Weights of a small GPT-style language model, trained from scratch on English Wikipedia.
Size: 2 heads of 64, MLP 512 squared ReLU, vocabulary 2048, 5.97M parameters.
Architecture: RMSNorm before each block, rotary positions, no biases in attention or MLP, untied embeddings, normalized queries and keys, some layers without attention, local attention windows, shifted keys, gated attention, a norm on each head, value embeddings, an embedding shortcut, skips across layers, capped logits.
Training: a variant of Adam for these matrices, 7083 steps.
Each number is 500 + 40 x the weight over its row's rms, rounded and kept within 0 to 999. Layers, rows and columns count from 0. Numbers have three digits each. The size before them is the row's rms in percent of the matrix's.

# down: layer 16 MLP down (transposed), 512x128, rms 0.171, rows 454-478, columns 0-127
# up: layer 16 MLP up, 512x128, rms 0.186, rows 455-478, columns 0-127
down454 107:498523516527495476485493470472511535465481500451519508524482520526488423501492515505534526518492456579536551445520578528525486499547440537595432440523439526494546523508512535555513559517472507433491572450459467450470475463516495565463480483435593577474504518468510530532499536448528524543538490495453484531408497551443504498492430601508528430560450506579505518522512530476439565510503
up455 126:527484468466462533506549530514460471505539540413594506473527517462515504495462530447560519572578501504519463525455560473420537483449507512429521457456533532591468564531519535525516422487446549491498498519472513439452523439494503482574451426490495425492469474513426513570494448504454460504529516480579488490548542431436506499479456473544466469489506525494502476490561452500485563505477
down455 132:535480502465532455552528515492477517561489486555498438424547462463422529493459466560534517528489492458607466569490507530524536571454510470487527533479552522540524548480469446498544477504485510573447475511431431494490502492577517494532436529520418474522422434538461452546496538562481453469475499559507500522439576466493537502584493457543519465443480495498433495462520477521533530531490
up456 041:539511543437493569552516453483446490551548556454593475418423532511492480535546456468524481568477537480535571517518510514454526443547532444465437508482451465525483494442452471553422536472453477515451493463444532467504497438463493478490498492482495541475566466567415431507510420480489503515485472533529529493465513482495515508481509511555464473471419532465530508538544493447576511450453
down456 030:471491562499445501590515449516495519456538532449483462494569540567452478493551449545564510483516481555465495521478437456464507454444494485599518449462490566465491458529437546428535459512531460490562482550535523405570465445544461469515508516535490432520543524514530487452492500471572442505476526531478546496547484514447439549505528567512502510537572515455464533511541554519476501489471
up457 040:502453561473457537513580500570541462570572494526535487487502513414513464513495444480510507543517509569519526503483536522482514482569568464495442453478409443546453538427464501601506438520486544461470467436496524493514478468448469447542551459452506520437556482529495452511530462521469480515478492496541462522469526472482534527462569601527530483412483541469504502496464460494548511444501
down457 026:451501432596442459441465424494528485489515470525492536525479498510549516566502501477514565495546528442509492488488458512474480520488477487517504510429523534552522553477533527500452527529495563563551419386530514544602522503535472465494548580456496508470470484538522515567512504438465522523547482516524550518418497476483549503470513489415461490517503488444460578480556502424566479515487
up458 109:519504512506457498596534467490570475505440513479519522429487515527523408572491577492540517486497507481586473510544510528454448489442467446463522481424541468502555541495569499503457494482462500459577444460515448506568469521510545551550466540500433505502495467473504556516555480456488425586499519423485465435545462452513442516415491468551455492476535508506463534482536500513551519494484
down458 115:522426534463533462491494477562539514497495463472460529469515497448516518527508546478543473482466455464485509476515571485428476507429559455469539437524545512461465406533478543538502489478477414503614566503471513463481504530495476498403504503552480559488578515514528445554561510552462488408533514567544483501438425528447527475437464455518462536452526504451468508475498529482468496480474
up459 039:496473519458497570479524477506493447519536513474549525423445547487514476550532448479524468547531509510514508453453569497462607450579501471446511515447464443533496468480526460590436420496494564452478437469470533478512486459470535441548560456480556516459545490511481438513541464457441464502449471519542542524540572485480509484493531551525551468439442552473523516514596478494529506481490
down459 034:522454546423471458459590524543538540468477484483531454480470473464480483436363514485495495488482477504458498548549510496500445530415468473482447556564561531527610447502485490471531469507562536531542482470451446535447452491553524508416525517487486507529522464521522445492460513494546543520517474545531468479510542540540471435522538500495495482549577532495434531519495480515528561574485
up460 042:495515524443497528561524449478535504566527554468574536461471547482524471515526505420546457522496508502538556489483477567457487523492551469428457523450419470503500513455541479494496464423461485477475458474439540410543465449466493477486482438443490494478518477537517502532545498462476466536435429438516539526511530454469564527438525504512514458416437495459505467492547450447605560483481
down460 028:491472438489455434441422534523477464551485494490572505525553525455539503485511522476502451493539565494505540543518532503508528486540480493605546478466479497465507462440488560505471559455507515484486434475485556496510525482521463488457490570426447536496490508462483535474500423540452535455438484553512496489476468483609465459531413472484478604482565480524596471550518560458501470475509
up461 116:451473505487472565588516517541496493506489498442533559493434566473439485495510550499466550477576526484495532481527545581497470491493490481534478518491454507490454558522498419492558421474479513451477497437499535446487457479438504453531553408483530538465534560471465507451564459468498495507519449472542444578539491545507549509408531490509548535449464509474568465494492504442465484442420
down461 108:537565534585520594454567516489543516464491488526548465541483461484471470469461552536511547490537546450494563473521492492479527509494477471515541468564527531532467478511447475431519483499494546503542477509522517472450595456465516513502516542560443459483508517447519502409454491508523458443519489573510495506535518571514570510601470424481507504556474493508435466509450447446519496421586
up462 054:450486572445501530502556492499545513462513533484580527455463523464487464503569510502553522512487501475518544456507528520539524470541548419478489506450459470575545497437495482515474451448487522449500443457445493427491538472502448447529511446470524534489545480511532370478492406530515487504469433482571468519492535461447549515458565488534525490452490549440499445477539460442552519419497
down462 043:550528473452486460525463519446540439438447535580521557565477492533436409542482560563493504499475487499475472468446481530488524547461474570528510467485549553455519510493522463532544437507502462458505448504434458538430552457450500551458467491539546470571451495490540516520434542489441504529515514503537544503479531546514470468511483535448535545522477571529547504570449504477468424502587
up463 123:446435465423441490537526448467510490484478522421500492501544498517512454485475505524562521522546446473486487447460589490496441409473513438510462451537487488484470469495563448544497399500494520464488492522441537478471475497523559460530566441526502521411527527513521442454511424492518530455441463597487456514468512409528528477458510582500429506512488488487522503567485525460531471504499
down463 113:518523463473488452483479381469514476444508495459449408503531442471503583465474542510559446483489491516545499549515484567537464472539493425460527544509546482462509484486470524431386479511492443468510535510474502541506468557477514556487460353545489499446538472505502472555524451564519432549479544465511471497566458504482548490518450491542554486537480518494491509543509509462502513445509
up464 113:500504540468559512553491481514544539533555447454524537407484489524490419499468432485500483479524427517474566460560477518516497532536499478451464474532511486502510539444525471459486521485451507548553434496471528540431449466432495503506498468428445447441589447445492513475523430472528526496477544446505504498430498523577426472435499493493490465480513550399545420458529480502511540460478
down464 119:521447459466471489490468523494530442488489523464515453449556492466388475557543553475518465491537536471451449468533493541473490465540484474469484497610497449500495472503531507553499543469589531481535556523514457477428474564524537486510443471466431587573470481492488523492495460510464527464511537445491453544531456550534516499491555517474455543527502486466493442543416571602450532531506
up465 113:532421510450453551480517454430557473557544613512497470516484563548466537507507559484493520500494465470481497417516528477431519424554562522509536454480476481500531554448478396530470505508537578490438490451470489566544464475495448461535518436525462488457500438525494492543516510508444440491555527498511393530542506428467514482531536514497507465445429521501526500525484513461520502511528
down465 109:515543515575504614491497432501472502527478447444550452595464514486471428510437439518484487499487509464541528543489562510566524552522587479562517546500490503583466498559481474495537537541453507502494472456474515501490480450493547513449477510453532536439490578530551509459488414507447481568458467498515536568526524518525544489539516464471504516505512448533495424530427508492486500475411
up466 114:554456602506433545511488442490493531530562490459520520520503544484550460514518560502478515522492557470492581497487521575548554461515480513423495484481536473439463568478474454531492517523496506506532493435479545416464445468488521443438564482507518556489513541592535499517516560489464548571462450502555479512431500494486508473459605469502572486436473533498526550512530515426505493527462
down466 114:525487524475435473509492535488499571504526533481525482505505444481568411462454532470470513550455512551511512530388539547448500525529505506486469453493444510450479400426546516469499548449482444448529569557529521490508452544516516533479444489516484512482525551491558555521467505450510519590562491539449514501522438490433503583532577452498533520563524507506526516493520555508432452483447
up467 121:498484504478534506494501462513482565540498516507484515520425422523465482485507498516475486511445487564496484477525462544433485526597505449469479463444506489530473519497548520520475442400461599486485496478554485510515470503478423443467510544472494495476581425520499490553487448472522524528499497469529533452461622375491489554458465452454558457525495539504578457470522534478550530451513
down467 124:530547502532506507510493461475466556525473490478488536544507475455525478463532555520405446539480540544495530524425487468542513489488562540452511567487531508536537488514453559473588440528456486488505443564509508462550530576422549468528502500487512490550540461465481485462609497497643479460535447436488501445553499459457476468506511499463477582517493479508526478509529500532498582525546
up468 118:491469529494537567560519454551546463519553528541595462435481489458513448503514591568438506469542535502494578508493474532422493460497490403483524507549448511515510500535494530503507495457533463463448523553480515481469498525472457405484503506453505446437537531564485493518527424514476456502423477509517513553497551525504570484527522490464483522485487516462620478490571514475526564436516
down468 120:519556587528473548512508440517559486482494521429428543491543528464499539411536482466476492473490511461493570477622489504453461462446481441452511501513547430562497518579488519468513446531477425478514472476473489527507518496487541495584546498555515482535464454490504554514554513603521583504488518449487547526515477525471505459464507467512473517516577447499467464520512416464493551466483
up469 121:516453531410503537566525425450471554443459483486507526515477529533594523502536575499463523550525518486496475485507513621436485502495503470518548536446531500493529469457472472497515436480383466466503459491500506520473508499511508466505501471507522485486536502494456481557461479444466378517487475505486454434511523519486576550555435536511506417461424476547506527569460504519492564481470
down469 121:490462513502503510485491518482468568485495454586471504531471520514536550544541527551498495492507503542443491536495434479478452475536509471541483516534532487453539519517475574505504465506631560546507545463480413523591483501547530488499487537424477554530505524480467573517395544492472555446579500493492442403587503404528483535498475546505475456474517488478459470523508529526493559511500
up470 039:462468561465480547553541523495529475498544589458568580458491544463483476573547510506547522555530554450560510486498504536502542448524553455497514490429445492531541529441479452517447487485491516497486376411485507417519464488472471487502480517527524503493505476537457486540481445517426505519455421523564532531483492505463526513509568535476552473437463540461521501531520451475588517447481
down470 030:479469483493449473531419534500466462483508496531500426475490512526543480468569475442452446525532402529523508397517507503502512413435510546501555488506472490506531498577456501550446511494491498467481531483470475502509567496510489542511579468511557483553596521464468553549534537500511429461531509532458479518491427478484534506429558557456516470449496517590560502446463513481462548500426
up471 039:411460560469483522554511531506514461561503549491534502454512543517550497540529492464512527533550494574535477472479509511463468476520504469493469490468465524474475528433497416524490443449531539528435452485457508506539467472474442462470558504441526585464476473558427416490502448475439511564414444541538452542542538493466525525457562547536518512457464535498531494557538489475589523424487
down471 028:571482510543529485545539488481534481438496515441470413516450442463512470444532453579427436475486552509497443506489515563576451498494463505477515470518503500513552468493495543477520605486493488396459568474460561541483506523521537498521509517435490570483475464460508499464533426505565509505455488546440472586440506527486507445492535453485485539553545480462471496418471521497531447533482
up472 049:478427577481535589517591524481486526533553531464561574467473561490567461530540510509497538515538490519532567456486527520442513469508557476437455525482478464546435500447508494522490478455504522496478485420488541482492449476417415458506546464454575560485525470545472496490571487440479471522486480483531519547470508527478522564453536519524512471525464483443529462554563503497579562476467
down472 042:493595515488604499470508489472606582501458535519439472568522578497495500429499523482509465470430499493463476539398524542489470506503480563430513506501445492510495467545508454452529469533512522489509563507541524494522492550495468446498480445483461446500453534558490460492431484511480513515489513480497546522587576474529503422466519458579567544499490453485472518485497521440426532474493
up473 043:512483527419499522529523515497456517532513568479512534481464556466495468591509509465468521570495506466549575450477536524498534459540538490444465497461473503539456511504499441558490467470522521469435447427470524497527515490480436493522596453504595524472549494547493503507519445523421482551420510476533501537466558429486548543461547551462490466497500559444509469502550468430547540405513
down473 038:486561477493563482451544520488482505502506461574445508508553438457580470473424551517478490507545577459492474497527541498526533552450568482488494580538517469496542544517514466509436457496489483486514583534485482533577571507557521536475417568486448485475457487511556564470481481456497545447453491486452490454501494530525483457554418454534541491491463546515571543541568502556447481497513
up474 109:428463502462501477551490525551477545507503497508527469459494495453541497535557479457507518544523527428465521501473472466466496520516484394439474493508518449507519443474476491511501419509360567468551465467518547513517573386494480472447508512474481547539506519475476534481519485452453507458501440473486561457417495508462478465569511481513539517534498531469435452551559526441590506460521
down474 113:527536465460463524458491520446531518528517477456446455507569543496462510418512532534435483431420472489421545456557499607485455433501455484475482521525513488537543491511463502490464508578515468508513550564511474414476469567539558411499504481481505473437459546462534504478487526481470471460485511440481435555469515437509516444518537480502483575494480522430535526578531496525515505434478
up475 110:479455476508467524498538444533535499453574497445559479465523478482482398548476472496432553525583477454475448493540569490467485493496482539449494468478559514591441525498499489506479486472394511487566499486514510489469417481487540528550477506480510526523497481549520449508473483518488485514471495451583475477527462463528471568435430513580528455508371449468524537488524540561491529485510
down475 113:497474506448522544506505460472489489516544568463531513485498464453523541549471540533548486407514483489552459472412466496470560511489571436483565490557477434531483561483573467458535465586503430426470520500514505579443517539453529540586494521515481428515517463516506512496503489587405583483497510527470530498464506513509491437516567497508487527522524474528427487486507429504440502512489
up476 040:499493547478482571586560501506463483536499527478586550456436491459442520549534541457519571520495536480528558462490513554498532435561555467475485473473500493525454488434518477488447465478493478458443427495455581417529503459477472471498493456457541552479488468538446472506559509444552446514457411456576500562518509465504496530466553523517558508467445496481467445481517452496556481458534
down476 030:501484505481483466435525507564484548463472458578488486554509453516528510565502384497463518475522518456603494459462528552520499487432463504561573449498462432459520471538497441560510559483477581412546551400532490530586503495484510492529532522463470530511482458477453455502536499503542512531473581538496432527496500493456523448481492467473466517481509547472478471459485554546532535473531
up477 121:434557484447475530503529460421466509552476485482518449508456482525486459536577508445465518541466506533530529420473494539491479467480451384526440446441552459533484513419523523477463434473469454510505466449511478500529446400475495539586517528518512451545479563540460534502488503456501504519464537527440578459547579459508461493525505537552514525523483503458494471501501479419545538525534
down477 120:434497523483441519381441500465518581484445520445453543497485517402534433469440420512462517480398440526470472475469522512469504546476542500559526531569460544533489461536519463534483525514496471471507511511490544486524461511527507475477521452557507498462458472446543495473549454548455504451484474510521459539475510502448559549540492476491455483495485433426528544430435526530503478518584
up478 121:441465535463467498497499544510467514491521507456552520539524576474545443492537539454496530496489569513615538403509494501436525523527484457559483510487515499534486508424555437582484494505526522527478509524449603449496499503420456472484585508408527516461537462484491475469483504445522517549485497447493469565513564515465519540536507573544510521532553512444554504533561444510483509498559
down478 120:557530545530481474474531440456491514396540464447564404524463474538501461482453472544515509455490560504459512515487472517477453601506529497481564524493495561532435561493453521518476493576481576532533468470597522557519553532527535527514560522487515546477523543542492480472485530486577475523465463505443469554470484592507462482519554487536470483479480421503491519532519487423499487486566